From a checkpoint of a small transformer trained on Wikipedia: 10 layers, no biases in attention or MLP.
Each number is 500 + 50 x the weight over its row's rms, rounded and kept within 0 to 999. Layers, rows and columns count from 0. Numbers have three digits each. The size before them is the row's rms in percent of the matrix's.

# up: layer 3 MLP up, 1216x448, rms 0.199, rows 939-1005, columns 64-127
# down: layer 3 MLP down (transposed), 1216x448, rms 0.109, rows 939-1005, columns 64-127
# gate: layer 3 MLP gate, 1216x448, rms 0.193, rows 940-1005, columns 64-127
up939 101:568558416498551401447528475520518393525473402399434459527539536530530449505455464492426437537455496456459506605452423485537538544480519469506487570551495519355625506553508449503432557508475519
down939 099:555549580484567550522605558457552504580514516518529512533435479592543525521559574443431548470510500389516496518448449459475464606483588550535519482540496541489543457537573421528396474454525531
gate940 100:444463546496541440486538463518525616610593523478503452469525553415461566425445451534442577503551476522560517537442557447455495463467465535413575535509497497447457547501435519568477438503546562
up940 098:614507481539470520552543597451446455464543553466456603487454483564460469564370478485547489532473542460518463485530469529575470462544516483489464523495554525532546468443540597530535570464640552
down940 099:421506434458517564602487529523510444551528512526484574440414465516593576592565486473458514574465495490531534549512523440553460471570470446499592527507487515517442369569442501429487452520444484
gate941 103:459503576412485601432571554540534430549463527455476535450460470512544529526457547557471554487549502567517456450506500577421468620515495523418561610564531505507529510488622568479491446489473624
up941 101:496494471513435540455479582438615413497489508497431457475523493455563527498538472432492417480522555516510482544522471469604516565436520501481455599554566442452470463513518544530538470543485481
down941 100:511508562694498368529446473514533490505511520476557528523554520467422531481433532552478570531607535477455538509561487455523437529499652456548632510461501543427560487497464510487557478451478485
gate942 104:499452539532536482469457627453448532465572515447440424527548485439533514522453427548578605482534487493470462521406471496487442574449481540521468460487440431642533488485501518533450510464522412
up942 104:576391501558580485522536508512601558500527584478404537587541474456610449482455492458517522448499496534468531510544487482497495457455478330447460480445469525429524538516555448480445421507535606
down942 102:514489473521523403556467518431501498582464513496584518448421512479520439541479462460509424499505369583484507475444513462538493458481399482536405536489460418540420438420515574447477466477544361
gate943 100:507490527551683501518448466501446454438518465433494477564468543475469521550421414520527538547468526540556571584576478581543449500537534504585612428491503533525457477506521493455519468492494498
up943 097:467518501454438524488508533528532544460453498486422479560472457413425572411467392596559518536548480482441483500387497353516472472488643506509435526500493437558534521455472581484551492495489461
down943 101:375503437506440515497378508521442449531459498561501495411458541435512423441541493507394602462444451534495534569497467566471489532560486424493483528459498541474517479421511440584571525515460516
gate944 099:432553538497503552469548492468532608518517440418441568510459524506509430476530480523597436514589530547504518486436497388537425577521580604516483479430418479447445564536475567444443414467432472
up944 097:487499467562518486578497548497472452543503513546585482495498537459560413528481622562373459530488502414528405602620582560522521371514519446581526482581488494511509504473459540494477561523527566
down944 098:467492466501480489530522475519402424529547582518526446396565537516515505466533483542424609472439537511442480507478571537507570552500632379499461510583526537536509441449476508507402525574403512
gate945 102:486436478441544456549587481499602487470430533569432515474524493557542509461544474460508478497429488431453479412426481569468505414482560489566412466468570508469564508443568460487444563496461481
up945 100:539530482441608500477497469567630527453580506510511452476524560551564593360485455533486496477465538420460468488415644513471529461516608503549497536463516495484544453471503459488494533522536477
down945 104:428596466550464510556519507621520497527571522467471530501441543431590505579483379487428500454459504450471492509531483548410577522532526375495524465442469479430666527464479459515490451467555540
gate946 098:515462550575586461573530363521470476514468501501510337431481452523557487570545407439431459439461600454481515504467492496505455482513592588427498485475484507562427479488538563456436564539465500
up946 104:427458474436466525491478591558490502506407480540463561538546525457543491438570428487486557500513497522543555476471525461466612452560561447534487530500508485415495626502512453490597462546516480
down946 104:522573518468416457468515533557528474491572606483508457548456604618550527504535531443533473414392435589433538464441424525442510531501432435552507555435609466527433561414553528446489492445624497
gate947 100:399451419529452528521495546519554520493468466492460542486533496475513480526466531468402529511425485443423559493533546535516493564528478441463464488539548501399422452449441551458549466500596544
up947 098:400502500462598445482410449393545488499478576477463539523554553496515454536488550488587557593398502397446532492491518547491478459545554534471561468486563486450497399478475458580423432460506440
down947 098:541522512433575538477487561453524505505468450441415491524537417472528526409413462476495398528541509494440493490483498501522359451456405513566440527528526508340567465467482540490528520545610579
gate948 103:511484541372476524492456462476473455486552518539460470485449417569510512527457544532506467534468506499530489549525386566433505454436564419526478518482467506507469458384510587551447487485480367
up948 104:454473454441611403529522490527539481430495593502463575482511553530394365534426559480482468477555542553516431530542588504526462559476445453466420533497553588466421486492529494514528485514531467
down948 103:437543459515525463536479503569528524523516556431518411474488491515538530468498486424555437460462548410434472520509478525570447476537566556437479498535504513487415558504501484499472516454550319
gate949 097:501535480508424545538558547611532452417580432589552504503576541442518495495582495480570516634440545537440554515527519550524547421469590548507457513460537522470490438537629449452521433513464445
up949 101:543498522546573468485561464461539500550400437494494577479481522453436532574477533565586534426555417446507492479536579478498515501494485465517502529591431457474433521540476491541521474450494585
down949 097:503520531441458531539435581448525405508393468528503506539610464496566585464571445551445515505488501364499484477527533451452643520482549488550424495479510553541435464540537467445477538559464490
gate950 104:514481504457502469532455480534540601568407488511513441480466484483421490456457418460488481448517447520481571561529463429540482526428472439526454511469491474556579476544527431540499430593530496
up950 099:390473615487543588508525461525440524510503538476560576598486457507493426599464569460532481499523563556513472523467447526543531489494584447539482456534478544473486480500522505580555477576506516
down950 099:490518474508515441515515469516519446505495473471564494535498548511523557484503584491586498400518482574458454429526479506545536464447444493431538500511479475431519518457540523552593425509506574
gate951 101:533535564517532531511498538504464455433441522468491496449530528460443431557492488501426470558562456490596416532567546500483570478518577436533602469558476536461472486553511496386554439444564581
up951 103:443417472546562484585467510479574506514553488529480503495579505581557452494401597436506499527467538490584460509555381575525570525507573461460446480475464472486497523608500524454460580541546452
down951 100:478476456492468489553560395431547505504555447640484443550548498676544545492470544465578451414414564559529573423620439500486455479473504583570507553375488554512443487523588512519539542435440434
gate952 103:531525472546415458504489631462536465481552541459510395457493446559532499584506527541528465549485564550432534445467389476512566484469471488563541543454526445535500482490502384534509564575585523
up952 099:508442488450447454495479483524527539481509425548552411513498561452464506399523525538462508515512484521529466533419584415542463574484566467482527482487447489473547596538506463583509538482564544
down952 102:571537503462442484474487505522467436458413477528524574536466433454530505481552552448493432399477486442501422501559579569434535474568505540527454471534587522520472491514482525493432454502559476
gate953 099:493570583480409408510565526490425494560528525478424510461494518518413591485511573532513484502565518541548406466493456550485517527528571565463523539381507462501506557556445458505435590507504526
up953 099:602534534479475540538521520568458565504471500493530504537586495574489514446579540532486449543437481426515520484535533449408489467458529475563387476484524571401569589445458441424507433509464495
down953 102:544500475448586462509472459409453470468507533482458550510540476438534448528489538514466415475464482361540552508526378519399500558482503526471551504480589463479508616485467390436542472537523499
gate954 100:525424583524516529522555452494423551515517500599422452536386435443545438539502541435511579545470467552336516524465435490474509525568522482565524532422426461525536529468502540474590537482649427
up954 104:467383509400443499519597509567377581428575510512482533583504521501494554454472514502510579496493474528556488582510529472565497543441544441439500500515399391526429554493571521508457356419570532
down954 102:490550461468540545506468574463485510492601459471466546455553561537555539501551539491521545428519550449549453476439483564590557542502522455514430481452488515467607542567372451483454445456564469
gate955 094:463545428541496520497516501505610436458500501525566513398517496548483586527495528596490525554486486468567546542512496535488512513432573497400474466510566434465575565499473569448516540489499558
up955 098:473472503530517543453499496484493487451410501558454450624500421538469493439523505471599452515512535535522401542374536568468461579551524516506407537512532508474551590448466565473550544431513435
down955 100:558525411490497507457517516537579563597551332502571465507575514545448528436410455424505563479539492519554509525519510415499470501486551615377493436512545544375437506461407616467511502539533535
gate956 101:481514466470473530489478469447556533579459446503500492469441556552482463517504481469417490481493563513509372435540467561505444584524579493550509494564545492418511468412375545515604503456588510
up956 101:513509411595423506464499524434456513418463409552445444462443496553449371576571472479532433504457501500546518387502531504476555571518479592661529541551595416478527516448535491467521497438424504
down956 102:477451547468551437469404457548494443493485501350537596421512592484479380425482520462473531524484520489574566488556459464527509467492577477470398518420555405502592473481458515480483486446473514
gate957 101:482480604406519558401508466546435485428565576507443452533464485481479502489512528417429503521573507466558514469569418427502514561553486488470510556566560470403604533526418488476463499560443590
up957 098:544423557498469420506400606531461554444606521501454447530497439487353475529489548476458532509620503487495519541510494433480498513495560501473579496519483503529575517529430569503528409516470611
down957 098:606341503527581537618446541490608438559532486493406552565475497535546505528451395358569502507552505481475480552532461474464484504459495486619503511477480570442428494481472555469445550493505470
gate958 106:562440571479529578512509434507463445508518492498484505465586445504595522467510408539471494583396528423447549518510453550560561480399424506525472496467485446469516523551515527505437440515401533
up958 102:497465459478502405442416427500485473463593502365454488441464488442456451439487430529465424514539397454555533515427481557512458562506552490493462501468427524492526540522555531466511493479498459
down958 098:432556521468515498494511409489633530558446503505523476468567562511433501458461447544468421579563485439581515470501526571448484472488568547516431387483473551549409516515522465534513479412370463
gate959 100:499571523577485550422439608504478458553422435557404530444505493475598503553625510533554492507475545509443496379499539519537524506532477420506476482570484489526555581508451526459508564442374567
up959 100:441574473450572451492494544531507439495506513476527423495479548494435462470568465519473494491390414500417448474542497511542495518469432441558533517472488510483467464494494502507590434439447631
down959 095:501511533558488501517573513535445608581480569505450536482530497456533585494545457476419473434482503575560422425489571429456559522563448523541457472473505397519474455548564450523470502500549497
gate960 101:579536443525495474537508488456528534531476507497436418530516411501484524506466503475531495494535423655543478525470421449493538484524466492577534462442500482449490492561453500503552479525512429
up960 105:411572457511574533472504604529444454465361573499467474512463558513533508567491466476535488532456484486602499545478415577503521485533531443352547619495497566501551500502496532513503500466493455
down960 100:528538514482633541536448550496504445466510498481500503482449534559559415496506572520452520505515488486524595478464520568512506463558508463507448567466530529559491514485519545511449516495480474
gate961 095:536509483460514513509580540525577508470513451473518563537544543549530457483527485478519497543392492527455451483552523430548492458470495518568523550467566541514460566448568438449575578493566488
up961 094:464574591545535503493452507572494525608559500518523507456469464486524454479444551511568565509459596520494461496489516516448486536440554522535529576545461443445618484465500562551406594552470443
down961 096:473570567525463442555438501471525351533546489539491516518472494512580528575484435522498503410405445546467489485570541460502484494600479368413454440598474481459421552556469572498482455519511526
gate962 105:574578518401556497553455539464495468480440464452467489429453555486469361473475499546567501618543446461466498513467496471522466495499508505623539453462509576515435442499545506428549489437491403
up962 103:412478404436414513540464530650485368473556469525591507496586464540505549453503552505519549469385432507563527532551479454488421520527446500456434471586530424407520475424493500574424525501387571
down962 105:485576412466481492560501453498486293452510510530462545530586539524536513487572438504495514448441486509504466518588577427474557460462521417461595488496545519480447480519477485434559569555465453
gate963 098:545481548488617509477452566481502504602557486563559529554529481544475490551477617550535567462499484544503416516533508535406469534435652497569462441466500564480453498523468424490490558460535517
up963 099:444466502505628475522530514465522491579513550491540470559494502431429488484477553443633510570492535455507542509508524414524537458445485482581542458437448417540573419500468489475486480409552464
down963 098:505407502556525564551462432446501489481576425485506412488462582470489541468506565520587476511488554411461403440549480529517535411567538521522443413464520489536529539443510534456565453412517482
gate964 106:498529484531518445502435560533510484497444567511492550507503453458484515575467503491553566553468485446397505471463512506553488503459477472531526552479429495456441539567456512499495527474563431
up964 106:553424497529413546482527502468429511539542446440510456508589407464483459540546472499496496408576448506505507493479501429554524456540425586440426520545558527485598478450377495441517541419508473
down964 106:467509524485522421516478568516442454485568415459494457520529561561579500467531471513482551559488517515566482471503457509550545528526525513487432464419629483602515528496534471471495564518421512
gate965 099:519430493468504536510462485506457520503480511513511549522506506510577552528463536427507584448500510513508474477533445546447596525412473441492379507597491538486459531463474513590426480546585548
up965 094:429512459502583476455510439503511498456476541400517483650416568513484450529491515489472517582434555508449481576475560460486522473565586436463486567556533538461517416457505455526515520515490450
down965 097:432486555432438496504424490446380577462502440520564481520402484538503437532480477548483468523432520497470583540514513492500441497469539447556470486522486519505604448569494551438508420497490544
gate966 095:475411502545586496491503542519452469293484474493469510567478486513521516589535452502500515418459463449481474493498524422487505407482564514519539539497496451418464522510606541427608448499439538
up966 100:561418529578451534486446389462535442512485490502558459568508537456573552561564509405437453507458381461514429581491401459441475521570466448493476546467505425515439488625420484500513454440542529
down966 097:536469438552434447520495525484453491498549454438516535516474588528501542518456437499585400484604527567501397424421550535492541511559479479529540456507394523471438481462621534501471608507462508
gate967 107:525600533481499536570523525515497479508494508553497436422518469503399534474543420500508575558534468489507522499463406509554418493484472473496394524456490554502529585468468523544515433485466521
up967 103:452445525481574493448537534451427406570517531468499492524516506433525477542546545581541520504475447441547434513505482457509519361467434487558493519513435537432554520455479477481432482490483494
down967 101:525469519474519509429478372528477551468403489441485524475463525512488494373561579474496510488459543503461475480551442583424529510486560487519577593542553562516529487560532456547350540539599473
gate968 095:500550539529468470481522496524496576449500555466631479435580518565441459508511569466545547454559494568555400518523520478449523502581477485435504525440521538520502495505601498533524448504632452
up968 099:577481520478536498481461381523445411530446448537471534530425506533510481584522535489474453557545520489520449503426632548545535446533545504557566551401518440503545541472400530545523549516528511
down968 096:544487477455559584429463495456459522540443448495550502399441492477475568541456520477457539553446464553512485521488507455544510547506460559520435587505595518458596545588440486491498516553550445
gate969 100:486568459555428490564476485603482509580622486612552453464534551597402550532394475499537561430507553499591511453517474531423428442539537543480529580562525490526513529553532503450503568607494510
up969 099:432580468535454581502503592542484489449416484496498534442410422550510504528449586533415395456593536423471483494450506504462499559469590496500542506471356509489452456548375499545450521552468448
down969 103:530567422501530535546532452517484524535428559587558531495534448580489563434521465485381427455496448475453530504636463482529524481504545493454447503521506435423506479422524521505517534536591484
gate970 102:458483510538570492486508480572505471481493462545479512491508471521496415537534385481497589452583556543477438537460485479527520464445529557528512597544527494568614456549473495585563487464526469
up970 102:558452556437479494511414527517516530477386490479446475498514548520583547470453552552497450528477413582429495455458552510520477592528523476523527469515507531514472492500530490532492540516535489
down970 099:476501476482613560551519488529446465518553473514542535491476594591593505513530552461443590576489544527450479560582528529535547440548522440413542496535533549628424530523572553458580465462511395
gate971 098:616504599431548539600488473505467526582515590518572476551559613504534512531617483426568450432509548434414485524408526546449556574439390592568500510464480562542390557570423462557526584594559548
up971 101:535531525504526507454531381507531497547509516552497448441482562559362524494600465432551485566526444533468462531528516500478455537560520492520567576564525514451396488496564499550562469481479497
down971 099:477494448560486473543484466456505545431434516497449469466556457454497469491557368492553433519428523558423492547557511405499586483496554564540527510561479511446433561500521475573526471507502412
gate972 095:566507553513513543506551472464508439482538460513451485504552520535533436492450516518471468461621466432514456548540518463539516488519458484504465510526403546530553596498490535512540462516438607
up972 095:410434485436487570503490454568460539481419482566451459523432602458430549542599534515519491450399430542497483483612473571582598516518509515458473457393522458503541503565521483422522553352477443
down972 095:543474559509483446572485493571502638482435544495481619506448392479476537543515463498565494440499616594511524550459556564544556460552605566503496442500506462451455466539450524549522493555462506
gate973 104:549488474455595584525514563516399534518439466485528479525505600468557527494495526564458535530442461474513392540545464486524450577465501449525609536446578498545472577459427428535524519577529624
up973 107:583529399470501651586499511536443523472541507533645492462578557403542538467494473505514434478484541533451474444440529469506501466462465472531487565513536531554501489505486605524500523506566488
down973 104:576446574500473529502417527551403565494464489502542485485522498482458552495505535553475495511476475561498517593480454482502511507469425523456468472523525548419437544473396433558485480484440505
gate974 098:555524530449469505445510502548454507554491532498479462443525580546538456428524527531495493475504502580477398538458493479491433509501519463542550582568558453429464515566500456451493496543487502
up974 099:544584539506526475522512538546442558466438453533480492534381548495536498485529562512499479556616623404500623500499524515522499502535532479494465430528431473491579530506469569515492533613567480
down974 098:499507448486473554425488522541502586463553514526413567386508432430486480499489520454449453583508459533460559516559489446473599410519437523410599518513432540564605534479527552605517438540456545
gate975 100:402515517495536459440519457445497487453584432476544456479495481547508524460484457511491310500561527553495547595525458504509516538476615448513515571495533508471492537424512581391445505470510534
up975 102:662530478495463437478580547520463535543542526525515412501510587470417551507528489431498513554522494506532484412519514491460604524559523558519576453520501476544457497423447472375552418599429466
down975 100:494520607522508439462628477463571543532479446457507411530402540484433428466515535528517407533526510500489446522467600448526484541509423449529462468449471492613405432455472523514520537477520574
gate976 096:507440538421527557435534550546478501453462553549482528487466573494590530496443472564559551571450473489524551426531515493474471505547526506492518545467469452450511484576482572456539492522508427
up976 098:471428436473524474505509575391409448567492527481525483481541593501517460523388607458471544447519532442530528475517511500549542486540482493555507539481573516423520554581539567496517448508425398
down976 098:390390477523571483541529467572509482537441427529568454520472516503652474391487584563389490542490615547468450519482508518517483495492564538492540455484493456534524413450561522480558515484420479
gate977 100:486602540574519483412455532535449484504421463456521446513475523549530432533559528498523516422502529526505537427504468526513418525500531472481471441489480494499527394493520504439477466645503446
up977 098:490530455585512462520574434466494506532554577452534494486447466499400565407519458547459398583513482431476476520498439476552606406431552452513488538572534593541509571485468554480505559349497529
down977 097:569528407409456445426540444490592483515507493524462535521461494524510550451478558598486398459458491435464461467510464549482456482464481537494575599412503503425416496494461419472443520462439552
gate978 103:557479480520546507488539413399512489526460499495561470452486571504479482507497515586599488591558442499512555351467583589428442497542412562476406439522569484413519427476552575521584539465471387
up978 101:544413511505480484554516614592424516554548522438449631473476575602490475524476556559534512404539587454454575474519503525507386508493457474494532534541446509561451522539432505411460537581529501
down978 102:458472452574508493460554506454409489523424486437448501536511495555539445414559476513567458470527469485412480551493380479417450521508442506510498470434512469472546467528407501451465408514514404
gate979 100:513503477506466558517492516489584490536513510568449477470589514523429472459581518486437520468460501504601576553601438566521449485523500518488471586538613527490479499475455506541532460491530461
up979 098:545483422556529446432497470471510496548545493562488582471442467560464458426492433512508526539545578540493570517486517486559590500441450430515521435488504515569473499397548532490460591471560552
down979 103:491566461550475522553518515473528552583590547596512524448590538546517561532516560470527567489451506534488643415606446498511512571522511426501455428496440420543491569450498480516461539496456471
gate980 097:548532473532487509500487515554513502497475578462424473512508541490456407412558440612493591523501449468540530514489354439488457463524513531555506451456570520505459504553450460556520515527490507
up980 103:608438548489506467525495530412566493464461534500502566368461574498510454433445452509468558462453414562541459550480464495439428463559482565497464518497514520496448499450491495507617519502471538
down980 099:579432521404525500477455620433539520538508483526548514562433511510476541481549517494506477537530508542557529471505542452527513516377539577432425480565488452368477537420538559611457564458477494
gate981 103:477420552454425527523436515381517455457437475471629496553553432526511429513477583471588516538558445485426484510489487422509543472549532525490554528519415547580525491423592434470504461510419512
up981 102:540540529524419560532472478539498477489558458473432558493481502465488443492548524468409508495597555565453490533470461508503452482413573440553479459541437552465536584508462564451583512518546578
down981 100:545495508521489634417455493563568530447566508508448432545641580546509437515471455526496505484608437402541509552433469528398474554499530425515510535507499545449514609511573519593512530493462433
gate982 099:447464447448548385506486431489447506530470416373478405527461505545455532522391584361520470524488530508501492509505380531426474475525477489492498472339587512584473511479527489562517389470496495
up982 099:523560547496458482401490552530553498430471506517516446530502620539539514438455497584602541478549446510488506539540487568426482533482526399535516547518567536513469518510465497432440454511509489
down982 097:449528522486491495467536435446450525569532482539529451589546514516544506467462377478406542510505511574464491496437569515559465495543431479466509484456487578467487527437563535537493517498492535
gate983 104:546566616500453519420520513518459505434540554460551503532573609533560482509590443433468508494504513523499447619456449615484478498560545601493511493396526505456510553480445447434457541491437530
up983 100:527539568434542530462445470467486607477575400466480485461422444517481483604566449477457532461434576490462539505478445486481438470454462477500492612551474509451429547547527493534502459462505440
down983 102:427522455513480577498423581447498571452536551501451499482498503481509582480510576434505493429537437476494477364479463475575504581599489459554531494532432474421572481506540548519480525520521466
gate984 098:462573465444500327599383433557517538546491519433492403486481518468441401488483404428540532482432472498425486545537543527424576514461445537506532526471469507485567453529616440426576489499409547
up984 100:512449459593566512557494542455433589518450443468480525514610565454539497514559462527439467525499493487485395420503539562458484572564461451526423582479463466436430547516465522466474474568422514
down984 100:539452484523484487466530488520564614556564409481485453556549554571472469496426481487515503427541546481575473510465450503537556451527510443396487478518480496546421521470555470579523522571537552
gate985 094:568481445389491557485525568545529522512517508466482554460448457530396481525538449495463566557488384491501521571479528463523524504481567437463501437498552505534431484534558501566571572458551432
up985 095:536398407514526525465511508482491590520536578428471442438397536488513553535549508598592575480555517527396459452492455495560453472499548523474540570627483468533539431461488527430473464452482456
down985 096:450502488478626518519442506482540568540508548586460638409603535564592599443503520541494488464523574499585479521525460496377487503529452469511527511469534466473626451565504535533439501514375497
gate986 101:594516471498520480514395439478391476514403479455438551454430478563526514572482538417574524562581553513406519507534457546557453472506505517495578526444452573433447479562487490526527480466435525
up986 099:451445471431455444507487497534483544422451552491502504572592437578515530505524483527514617444572529498544476477494378655567544462394496440415555533532532381515608608478545488469484517491516456
down986 103:438509511506582525544571483487564427420543541474570490565393554490460438578511442551505462509525549519488595499545476459588522555496490403486473417545560506480507533511416522559490434418513498
gate987 099:529484609436456545558494477473460456467517451486581517521509562476472473566434543482510435479514488500479600534464436505550514456607517496541442543487499457444465451511494571579470582536482529
up987 100:465560456475484476549546546526437493555488525540406465457556468516463535455466425589509572482510450462492527537427479567547421458535486614419431523616441528499400488567525503376580405614464477
down987 099:424455501435608399482513468483460478594489519449505563480470441400422597437503440457491457510598455465540453472502500535479465568562527517468438504482500453480425438555474505361557449503559478
gate988 098:536512398523438549483489407546446472543566464495500443491516557412509558468591476482471513436460539543611487538487499421462459522515545496512545477608547475513507599610558487570491487569603509
up988 106:421553589559571398534496586544580505573462529507532491565504502536503424521461455505576492561514459494422506495549502491517530414484499482449447433530411549516572412428472540505557518462489542
down988 105:570488505567528452490528585464515538533467458501448557470542417513533471445447530484504488583506506476475434523528489595535486461484485509485493567449568494477516544489516474541501529523416509
gate989 100:528500501456443577546509450407532572414377488470461582558447446529485421500460535437583521527503527544522564581600487498530500519493509546453430536502494555500526527526413507512456443521473542
up989 096:586542500606443520462429544488454528567477501490518473505450446476362560493525528574544434523485589457516431445485462517486521524456540603475499480587552530522486558498458430510430428508388509
down989 101:499507508500469551496536498458463532497515487506519528512480451436496539573464466500532457481569462448464496530497494514444417468552425471516487467414556518499582447460477539456433490522521516
gate990 103:444503450504497529558412460436401530420516457512510553405537596501446526463482457530485504421402508507471576467544384560544587549358408465397505472541497527483525504456509450483540520529504528
up990 105:614550553394506499553600538523554552470445517596526477547545497500593567534474535458589370443533471482404434532535589502449509513536535476485377550504474599446560522469491415555508519508427345
down990 102:468511466515499523456510536461394485499485549437448426453555542594529580495487424505504516476443500517429514504537497495501447403389440554499482397551590513474452556472453443455531526477517504
gate991 098:368568399540474574468450442511546364389490490519452516482464506336495382505480566562496487527535448478465599487451492593552472460499502465575539508448518542406621561608465499409515477518361524
up991 099:437568540442545449555505428486526542518450466522495517489481534535505496499534453537533467501505522533567532482465456463503492499634575449503467548533502502501459417589435505518536439519492463
down991 101:496519449481500515548411480534530433583513448502545498493396555342549475442461474502488407533473553408565550472371575521529480484508478459451567535553567512426580460461571573546519466543427457
gate992 102:454566532478535458524479481471480443390433550540464550545543679467409547509448488503502559516475489490485381550465514575476518467449542515459456450541445547452428523469415499534559525475525523
up992 102:467514536447445498559451496481367628492455489487418491515484501503525526478499435441586417498454565508493572490398545485533517488498504529596486476602422529477477541560525537509662467499529503
down992 102:523510576519442545538490497555530400531514412385484482532558455515434469503561462513509484471472473497571531439474472503450463509498527589550420517512453514554505418422525466519494511484550503
gate993 094:486470571494535422522441410457476497483478498573509525514495507533516450526529478435504525580541533414559469501582518528417477495526541485455504533392520549523515523420549550525499468457434437
up993 096:490511521530470487485571414571540559631470453463594523617517537566439423513467494513446487510543576608489540354439473461497517407497459535498491556538478531485480525463473519520490410529393493
down993 097:494551530537497609564458532536495605518572439432604510486490530506462491503552553507516416517530506625465443410498431519560504485583557443531486475433413516468538540514443501487558514543543525
gate994 094:516528424536503481568579535452477558545517457549493599515407497505509523550563575430521472443547500545440518560431469495499519426420527523479393527427472511547549467461560532445461406508557468
up994 089:582418492454544499556503500417534555671515403479524495560421556459379525639537530456558488495450498598463586564424468525514525423392453489441528523420568470590519531552469553443526456512529550
down994 092:494450471437464467616421517546457445532479490490439490477549524469547562574497460534467395524548478528530534486475531598534492485417449592408437521530459500604562456489507455497466472538548539
gate995 101:486436510480492549470421499403570550575548455469488532504459464473549562536468512556477593530440471507546608489476395594545492559460430478486514518448433567451475498551412473393453527460416518
up995 101:477533488451540472403564467485448546539479457571542474415513559546515514578513528499523582462536525452448437472549442528438485534492534497465556487469459386502498549554547469579508441488488571
down995 099:527521591529542569480513423521435461470554515450525516449534424482445437563456539469581548509500519495563464505470547499459421556504566575525575521499518476436440474465498465606426527498529554
gate996 099:494445434538539475477625478524549460466364526438506475516532545532453472426477554483413544548494493593651497523521463486502437507562431465428517493519459496507542421540520463395512513584568530
up996 099:670423493521510521589536571511511481536420446411370469463544452464514474494479493542497540522533488471477575492499406454507517489482450526557533470520478555533501567461586628437492576502490432
down996 097:536533441587428518509466502458491473502496429470531472535468490525473633439449490521442692499418492451461519607517504524481555450400457564505442544515406512476482560533450601413502618527388482
gate997 102:493563528477485625553577508431517472505449557584579461544397416347570557487478535389557506509521449404463481467459474408451525522584511469487472445440525526450514498575490461429492482513504538
up997 101:465483472502622470527436517555603449596482512618380529464528511551470430508498503441550531608569572448518507545478479487432604531558437485521505510472483424498495529563457551419518577496484513
down997 103:431530473406516455565404473561554549538508565507501478454566518521554457515572437583544494540599414497558469433416552519531571555464534483536463539619447449533459528535389492486462447467517492
gate998 102:548473560453493541460578533501454534452523429494433444545446507533511545536583588505473552513531449467486501479517538479481537549539462524597460538501502567505554461544463479523544519552449482
up998 104:504424460486489456554480461535526424545534562485380542539497508504521519507531552440532475493476521531543490463581488562535495451450488490496514469339501472556545507524518500531531567596539533
down998 103:551507475518524465418464478532469504495469533578486482510469506461515570582504565538587559545544494428488514487558506489519480403484575493503494620482456486443502508582378402445477508470470532
gate999 100:556463436538430478460439522567483545390540496529594420581480455504533489516430370547473463497459472510539424524494434465518437509574492459446603560509529471534400540515459609546581419529498370
up999 099:471540553487552508536522467557477559560468617542533567451541495541488460504444518495559479478520454511506554535494548544439417496440511505544432442512498549558449442470521491553437561510482565
down999 099:527526516450564426616629429526466444528463472492559452383469507465550523479528560498496550506488458436557466518558495586479612439476567528460449421548572563459455502518539477501505544612398628
gate1000 103:409531479439592468603524448619512441525525519490447508571476491438493478439518552561465449557549565478487504565512435510533564455614534464484503454494422471516485539620563364453555515591412503
up1000 104:480514523544533533398473431416543579496500402494443498501543537428534522420453482481583497504535443508476427449524479507407576522491490517582457414480447504465515450561509571443446442458432503
down1000 103:484513529545575478438488445455617578473542376560611513471481529513533524451446421512510463456516499506478565408459457486527432564517416515475475505657441474406490474419504472462547539453533466
gate1001 097:418574547437481471415518522471445499483528494460465491455517547457500498559587500547477483508495484498509592514502435431492485553495509513496585535435477500442496427495480504482481504464495530
up1001 096:614520479534457518533431531517550535523478557503431530541384502512482481522431549448473429420519507435499467658470446480415447415514502486503512600502389471499488592424542626552548497497586508
down1001 096:484509481513473517556472503453545514505503502458538564529468460564452479454468500385573544473488573486511558575501521473509523490466494449540460476528454543455493553467584444620539449577461466
gate1002 100:499485420432507469504499540444455490529586545508578497475565556525516411488428411529447480349455484559494475471547603578483556541462422509426540481410461526512427467462477457509454478418502545
up1002 096:458627562535469569453594560465510515541555450438547450548498405457481555408451507459573538452559414403486535444506534467454542577569527484431511489433497529519530542510504508399504563512492464
down1002 099:479550530577457524412481445439612527527558463402573501519532521475412586392499497451475473537441579498515509522536431412461564503529437484488415473475490537531570517613438615502454577588474424
gate1003 105:442507629442421583493531449491446556447497582427499524421592517551453565514500516513543448602431531480536555548519545625480563511409506484499532517540495526542555579502440528504550509540538503
up1003 099:461517451528484558498471454537547460427458510495447591482573544472518473510568611612530533537498424544580440443555579478498459468502563471394433477502493549486436567448500486512601482509521431
down1003 104:475463464526468548494594557540491399483531543469521491427476493493552488540458446547487501490420591497535564525484527504499443554497488471487479493584467502497446463526499431518490490542418488
gate1004 100:519517534512441568467488474430501510467490482471479418585533587567528500476437477466519512531512417465466399563440396456512527544521486459591478420590452550469469573575488536391571475552461490
up1004 103:516489538486392611536490446510493455503534455502524515498560543543475469511438473528519563607537570497492430528557416511436520467492474521503481549529526467536535539476596442488487585510481540
down1004 103:477500492502469411460515574576435484518547491540544568462514563445551573504466587459438477538515499438504513458494465498507486439592461448471514597553535571425525549494503501549469462494501469
gate1005 100:428548486532503465570384485470443571454538554496489397511496434445478480511501464526514502526512537524426547609469473583509559589496601501468471519454467468563584614495455514456380447507448407
up1005 101:509554395501430508565445535446455457476520606529466549467436500552554482521449529520486490506477550426521472502515443471483513414535428471445557475470506448478492523345472524586617474534514657
down1005 106:541533451481394591495453498452527477551471619548423653568476480536475536508472482508464472528402512449520431444484548567450529322561478515493505532382436468536620566475529469541532473494523549